Part of a small language model's weights: 9 layers, untied embeddings.
Each number is 500 + 25 x the weight over its row's rms, rounded and kept within 0 to 999. Layers, rows and columns count from 0. Numbers have three digits each. The size before them is the row's rms in percent of the matrix's.

# layer 2 attention key, 128x160, rms 0.0913, rows 86-126, columns 80-159
092:502483481508496500476535457522496534482473504488507512491506507492507511505532496515508487510495499535471514428520528482513520530542533530522497490483515511506496534477489463485494512503516488528530520529555487489459486528465530461490460565
097:505533537493488500512460482446528516510499503525495513512484505494546535476498515489496494499521508556539475519524510475473558473472508494509531494482499451550479527481502490448496492481516522539461481465519510561523468480507512482524503494
084:499527524505464525521486525508509541504516500505489518498539491445521473529484510547487483525505491478451510561527499531514472490499507505493486521521508519507483522497475460510486517494479482479517451450508460511483477504488474504506496534
094:484480530490529507464514512514446515528493502476498480483543545486490523538509536465533480497463485526497490525488445488504530542500505487467509507552551486452464509528481507504520519444472546473482503491469478481520495474538512518515531452
092:497477521465512474509526449473537489496464501464500462506501472477516502467527523493509544498464476497534486542500501527500448507539532504496479474469464494460527446471466514474499538501471502520527479488513469521497509513520517556498477469
095:492542506509537462509485499469475518522519486464505513443523490507479510522491482533525477489485499509430454510491501532500472557507497505510481522471497509491541541495471530543493501469530471543503474493523496515531547465489490499486495523
086:555497487487485473535509484499495526524506509475464459501471492485450498467530538489529496474499524471489546529511521502449567511515463505482533495452492534494483475510507434492492508513499489454513508483524527479501488477561534503504505505
103:489486495451486504542452530442518497582529499469536502506476484475497502485479495494493524510566508490467511494506495481495472495474483481509490487531488494528440512471505505463499553494527552517495472513485493484484494504500522515468478480
097:481494475459497514495523499461501462535524500512511468483499504507500520514524500532480492483507510517518522502497541504541490529456454497472487516500489513544482476514545539482510508502489468514560518463464518531479551532505512545541497530
097:483489511476523504518506498477490468472568470529483456501512517490488503517506508536430508479469533488497511462490474455446511542493530541491501532489518513486506462522478465489502473459510539476491517532482542537479477503480494482517493529
095:507509496513497488476487531456511532529483505515490499518512514530508522479458493496510496526496497478525513516481517491535504496534505496442540564486514487466533460511530512535484499518460504476497479451521462509466477494501493480506508488
091:526458500510530530494487449497510480482549508502539496480509507501543475529479518499483488502498447503459491537525531481517487502483532475506497512513503505508458502447478508515506487490482507549461517538525509472501504528450524491534483523
096:531523525486535525484516507442493511477547467517507498528495485491483518491480456492513530492437501535477519494469526494495445481460519500502529467514525459495521506479521523501525506510507539517526492522473505487509488480479489465510504466
091:503493516536547495491537472481483504495520460490502538496481489490512535533492482462495468498501489536487483518495535478480525516490548492503518502496504495521542494516516494449507489530518487498542479480566487504469472506495503452496483461
106:507488519449534466487510507472522488503510449455495511480561488474489499483472486504540477518470523513512489487456499500510511541557464537505494498495488474488509506513537519539511480494502559504520496475469465523463492506510525473515509540
092:494577503474492502510520474497501493472550486454511509504519535503491492479548485498490511498495507481497485471527512552535488479551494463519462473491489450495529498468501496486481547536452512483497496527502474535466488495500433515484484510
094:526509506492494515524494514500486486507490479510489517471506502460505494514505494503508490490528537479506547500517472519469503480481494527507518479536490510515504532436510490521476526504548494510523462539457497465529483485465522501533513488
094:474490474495525499496561513520493497457552509466486518517499466482484494526501534484536486508481491466547519503484447462511498526528494489457477498491469472513509497498501453507449451543495526494497525519484492526482498512494524546482535530
094:520537534523515550518423474496491525481492525493540557510465527532488476486528517485493493507481529445455496493488509527522470525502470466479519481499464461517523450479519506522484508511465476512510509520504476492472471497513545513531454427
094:530469494480472530505467443500464481474491451462454507519458489464492478487546508469481492508541516500472509506517517503500510496481521477462482487521538503496445491520527490485484500498550463523453522476503530473500507528504464490520490511
096:485556473456541528509489470531504494522497506446485480516523517497520538520505505551512467481513496533497481497491491427483453470510484516486482517520449534506498437503511503500487504530521443508448513506515448507544456465534494519507481481
096:530490498489519467525523505486520470493526493491504459494510518476546476471492541486483461473528495526485478477520489454452513535547520524550465485513502539514490545494524508498534512490463496527478487500520506517486524510476497441547484478
089:525509470508477492449501486548532530535472498512499474485506518503498464472519534461502506506504505499458530454488479508548502483536544501496498455467467501481523513509489492509539444510500511470477497507516517490534518530490488498515481471
097:491534541508492480524530495497543498488514488510480494448476501540483509541523519516483524493491473513472474480461471489556544474511521445459488502486547486529508414466478512499482490482496473505511489547476437492490499491461479472521513509
087:528476522474508508479507545541494517488518482468478508511495479463482522476543492498526502477480496510538500528522540486533533502469553508473514515520474493494494495540513527483461495472496491529541490470511487517523519522497467506440470498
089:511498519469459474507477524499549450523489472520466467514510488457526503523481495498522499491479499501518482489509478471508462470508472519525489483494520525470521496523476483482537526510504471528500467525505520529465473491533494497528483520
087:554523567535488519500504495517529504512559547498457521492481472528536528482512488504486497464454509485512501483494515512538476512527514467496546494495528508472492519492505492521509511476506515522502544483501482515504508479493542579494500504
098:522513484498510506506453522529491505511490517538521502508513481469486491497498494521469504516555507506494528440504430494492493567535525516464505521511509570509521457477517480488514482494459524523481468543528491452511553547491452502489490511
087:480496486514492517465497467522494512485533506473543469503510522482557544511527484525493466486529492490521508554484464463479518502507465455469493485494552477537494511476521473488479513469502510508471529507483522554513477508540502502491487505
095:532534530519475499493527483454453500535545534518506457460447496511476503471457531495533498510487537471461525468495479524510508472510487481510481486537497516478530490494480512496506557498521476538505499509506517506489528486528463469533489493
096:466499520498529538526511488484529498488469506539494504491464516438474442496530526507470490526550516538457487489465484513539501528524500456510481562462475490521475499439498513475492526479547503495488487493496538516454461516528503495490487463
090:439508568498519512469497466480444462485470489509472534509470496467486440527484526475503528454502547511498557462519488476500512474499485505484476515526495495505476486553520529508508482502504513523545506518498490505501500530518487471514481519
091:515543499502488519484552521488560461476496512470466500533483481481505495516486485526490518498530513513515495466485507488486517566485516460554471477495530499516558481488479543496506547461500493500508522522489498521457504508543534460468505487
093:476479503501489519467489467454488492477517558503482513523514501503458511478522498486494542482507463520516495490521485555497497450503467513511554521514497495503459496496452538488445471483541508511496492545540496486481526477531522493491522538
092:516482496508507506499518505539525496436476505510510499518522547484506507510485524506497511484477561462454495479521509540441480530505499483438515456535475502490502495484473479521527491496490497501486513504506477480522529510534506464476546537
101:526495485481518511456461511465504492492506516491511451477486527499493520515507506451511528516487481496496510510542494488525515459487486523538504500540505521434473456493530493525471489517505511515505476522534469516548489505508495534471494491
092:441487521542503497477489511527449511469509534516475527499499542524488496518505521506466453510517502514563509512483542512486508521477533514497491505459520500493461499448483538510513476514480503510523467529504523494502494520498537485435465550
088:497465503490504477445498523514470480507511482454455519472530541517493503551518499480500507482488496511506489460503511530505493545511491502535579483504498458470501527546516533525478519518556511480502492507484472492469520524454520458475516535
087:514449488477505516532510483546519508503508447516518459510504518484519513537462512519503505496488487513517457474464478525501495516483473517523498487521488438511551536489529466511434520495439497532545490492477515552508495501502532445470488524
093:510464491526484487514508570504534530496505477504489505472496517548455506485482506455495503453541495488479547506509515457488490508477517477493448496520508481514512568484522493473530494518494498468482572493492556482489485520494523499529485471
095:500500515507490534474510468511525518564462517443555499507521481517444530480505489468481523491489526523518513502496478494536476451484498487554504492492469499523505523512486507518515473528494505489445477464500452437530529536534513512510488493
# layer 2 attention query, 128x160, rms 0.0872, rows 87-126, columns 80-159
099:472503492487524511521510556510463517457500521498518505477495494492478525540451492490525485533514484476530500534511546543551513471506535513469505467507503488469497557476463496528490522476511525443495483494438506496520507516463476495495496473
094:491525499445497494488522509514501484534498494511515512543456463561469529481502487530491511538534527535535501492530514490540505492465545470513498460486481533467479489481569521496525478494521522483468499505521496533508480493471495480450485514
098:514485512513511485497507509477517476527507497482540515499541468506502468469520457474537493484527555508508506474557479510514483522531487514549507493449486483478498488500494500540490451525545541446505511501502459491520511472538488477485512525
098:487508547483502499510510496430536524499475519506499487498532522500527507504509458507471514468500504507514561495487476493581498489552471493486470517511484506498487492530547518537502513479536485515479480513464551469466505521495503434531501552
096:505429506543498476483515523505543514488512571550436479498461479456509480539503502472458514496492517523500536520500452501518543541491500528456489501502513445463551517535479490479484468520499540476538496489481499507486517510485549456502516559
091:514509510490484484503519508511502510491520532488463532491516507489513499546538501539487489483513517521502470456474447475429514503485510506481531451522490513531561489504531517531476489509498492490524530490503517492541496455493449495526489511
098:492437489490511486502496501511523486453467498535471537475507521491492495487525477497463509486489518505475478481475520539520490455484501478498491534450492495553487530449518506454506527504510444515512474471557492504491502474516497519502499555
101:486501496502492479547524576509500477498474461473529500524485450477540450478502497500480514524478480474521538478498508445493512528455505502513505509486479502547516457515487484520467513511512478536532473471484499525499459522510526484430482501
094:489479484542499489491494508504541549535493460493509494466532473471520486517502498502497507545501509487492499523528497497506544505496501497522468485527476504523482524490492480478494461517486519471507483462478503490487474515434471519500491482
099:484479506522499480479481459504490511497509545533496533506485484456437513517503482519505474492506519457476514480513482439531557499492491481539480481488493482475537482492496509468502511479562485479531521497436506533497466483505512514507540506
090:506505492511445493469504508510492552488513470504495449474522513471514550468515491491491517547517484517525497509493485511545404499500525498513502500537507499487483514513511478458537480484508512488484488471525452514504492496472513508494550503
095:523463519519525472484491493509519523515485463481492470497491467470485492509505528488497496514530489503479537490494480518523500478500515459489494503505497504486471465502513547512451524474483522493518504490526517496518517504524522544486524507
092:450531511532475482475491505509504514517476485498481501525487477476512499534485497505540521501515552453508429548510464516476520519509500478466518464528478455474456461515508480531487486518470492498469523526518519491523445476472455494531516547
097:520447525537445534527518486520537486487481476539509489531486515444507516493479501503474514498506494450512469487553527475530511530482459487468474491518505523470479518504511505525447503489518490507521510511494519485494503489461465447500452505
093:507550527495475499497492489430493525500495479545523485502500535510463466475481523486467529480484555530520496524507477485515510519481545533498498537471460533501476488513540476515498510453477489540521504481508491490475492518479517482490479490
093:562494471470478507487536474486506509522470483470494496449469524484498491504531568548476462512502513489520479513538517467469513504511499489509441503528537496473488510459520513492521489492512504512473496515506541489478500478504522474482489504
108:486550483508513495482515473575493545536497505527488453486505488461513526468537546475487499469488475477535487507470492494433528510529491492478489479454498531513540503502511517494492484506492506443527541504444508491492473493431526470476440501
092:494492493494476463503492485479546523514516503525505495494484519522476535512502544511476541489484510488501477506523474458470484495490517489501499473496459493529521513525469552490500493512531459510498488497525447482506485525502501519539493504
095:506515524528518516471507518453484494541497503460477503504516515503475490480475576536495522522496483497505505472479509509477466491495457455488557527531484526439481498481504484486489465482454531507524463537583506545516484496461513499482553492
093:506500444507508498515537509486469510477507499532472500506489542499520511484518492477481452504485482489521500500488493533499499538499506506455509481521492476464465518488500502498488492514515495532489496529471506516512545522493486418536454510
097:506478521496521511488500507552504492519479477510541501509511541517520500483493509463549457537502479526504545540481501512501517470531473523471485463528530505570558501461499474482484493479468490510508517523536453489504539501455466508491516504
097:505526478545517508530492505495447463503479514472505533489500478510504516481509479536486520454510514542520494498501505519494506517459484504504496467561519534482487506521500529509479507516481490487537486510542488489478519508503507472540503464
099:472480541550480490471509503505483491515486528531477510472505483475482500530520475465473512524490476463502539513542505536472537555484490453560459499523433514497503486553524479494505542470514480511479513492498477466525503479503527487451477525
090:501506486485490539502485517517503449465474465497499485512532530508509499532482499469538462472487490525460504497550500474490501524546460475473497523494519490484478518502482544496516548460477536505523529469478491494525491507494522491470443517
094:484519488495481491524489503510483453459473492526507542477526493526502474483493494483470484472501525458570532474501507512458529486516488476506481527506490515516494518506501495486501471505524469487463467464484487451530512477457468508580528513
095:487496433488484467466500515483518511486523462476505479502500480508506501482540471515497491530474490474480472492508510471478527489539481533502522496500485495532447537482524493479473479487516512480490458518461496490492524480526464512524526504
097:539446514460474513463521473512563467508499429510505498496483493540501513516458536495523518511521499481495539516452513464499483520508469540483508526499486501485523483546516474462474502499499455435463520531527514525470489505529554540499490469
092:463506509468499473461481485500499520509524468515494510505486479480444509461555479482501485519450538479527508473520520548441463479458487504491489511513531555478489511490478477535503495578513511501501515504525498545510497539516500482479478449
093:478449481535547518507523518490526516433501495485499531479500493539478470500483456535456442504564512527553510526499500494532471498509480487519497492452478530500514505459509500519512533528457472514467484445530501519484531508491530525522461525
100:519485544507526471513431517499491521504466500485499501503498523525516521502500471487499496478471515501514452516499514474547470488477427471531486496482452517508483499498498487484491472506520497488503516500504475508483517522477504519506500549
090:501518517531492532435510526545508470478522488468482483563513426490502491491516539482519483518478471482516522524502522494516495506544504514521539500489501468526558483501500473528511505473524471493478526546546480549472481490514496494496505482
089:497503556536547516534510467488501539499513480548488497474493480497532497509532503500526507486452492486503480507467519460489532473513499477465455510497488464503541507538512485516542512472516527506503477538521483520475489504504486531469467512
095:509529496492567510549466506527493493510479503478497469489480521506474504493520518444524510458504502474469530523524504511486471521539529485509506497550506558493517474477521526491510520488501511530478468455482493513493493500548490456462515453
093:487506478488442471481532493539464502545540498504517515538483462491459504426471492492485509472478508538505517502546478483465507512443525510504512505484528521496506508527510492536497531489482524475495481487538539497461515495501493513507501483
098:490465523502484531485461482455492475479511487514535504506512509531468504505514494509462451475534466465518517501476522521456501517515519519469518489549514424557467475462517495500515441474489520518475492494515464524466512491478513467461459503
092:525488528486524443483554495492474494507515520483510514475464484465479508526475504480543484530494483514494499543497545506553454491533516505516484487475530503506504488540522508470503440495484529477469488484479508459468481523516534526503482486
090:480511500499496465515487503530555517501508514528448512537493470496523463510477505505508492496493539504532428543512513489521491491512501510503460557529513485482488551489458443491457487473497513483482524508458522524479468462474499473514506512
087:488510551483512477512537486528486502464441488549509501528520487485517496495487522482551495475525562476485497484519517500517518489522493497527492500464511486509475506529470488458511522466497532462520517473478494481477505541505464488512483468
092:501508490490494489501528479470458533518479505513516526458468507493508471497498495557505473546533495519486488477497460504517508510530483486465501528512509555542482549432476504479506477511466468514538518499489458488527501470491503513500508516
107:519504484532524473520481524506497474476488501513477551529516513501446474449478494505488483530533462514510489454474512533512481521552464508442500493485497515520517492502505542556495496519482451454488521528519548445508523507500500483490496498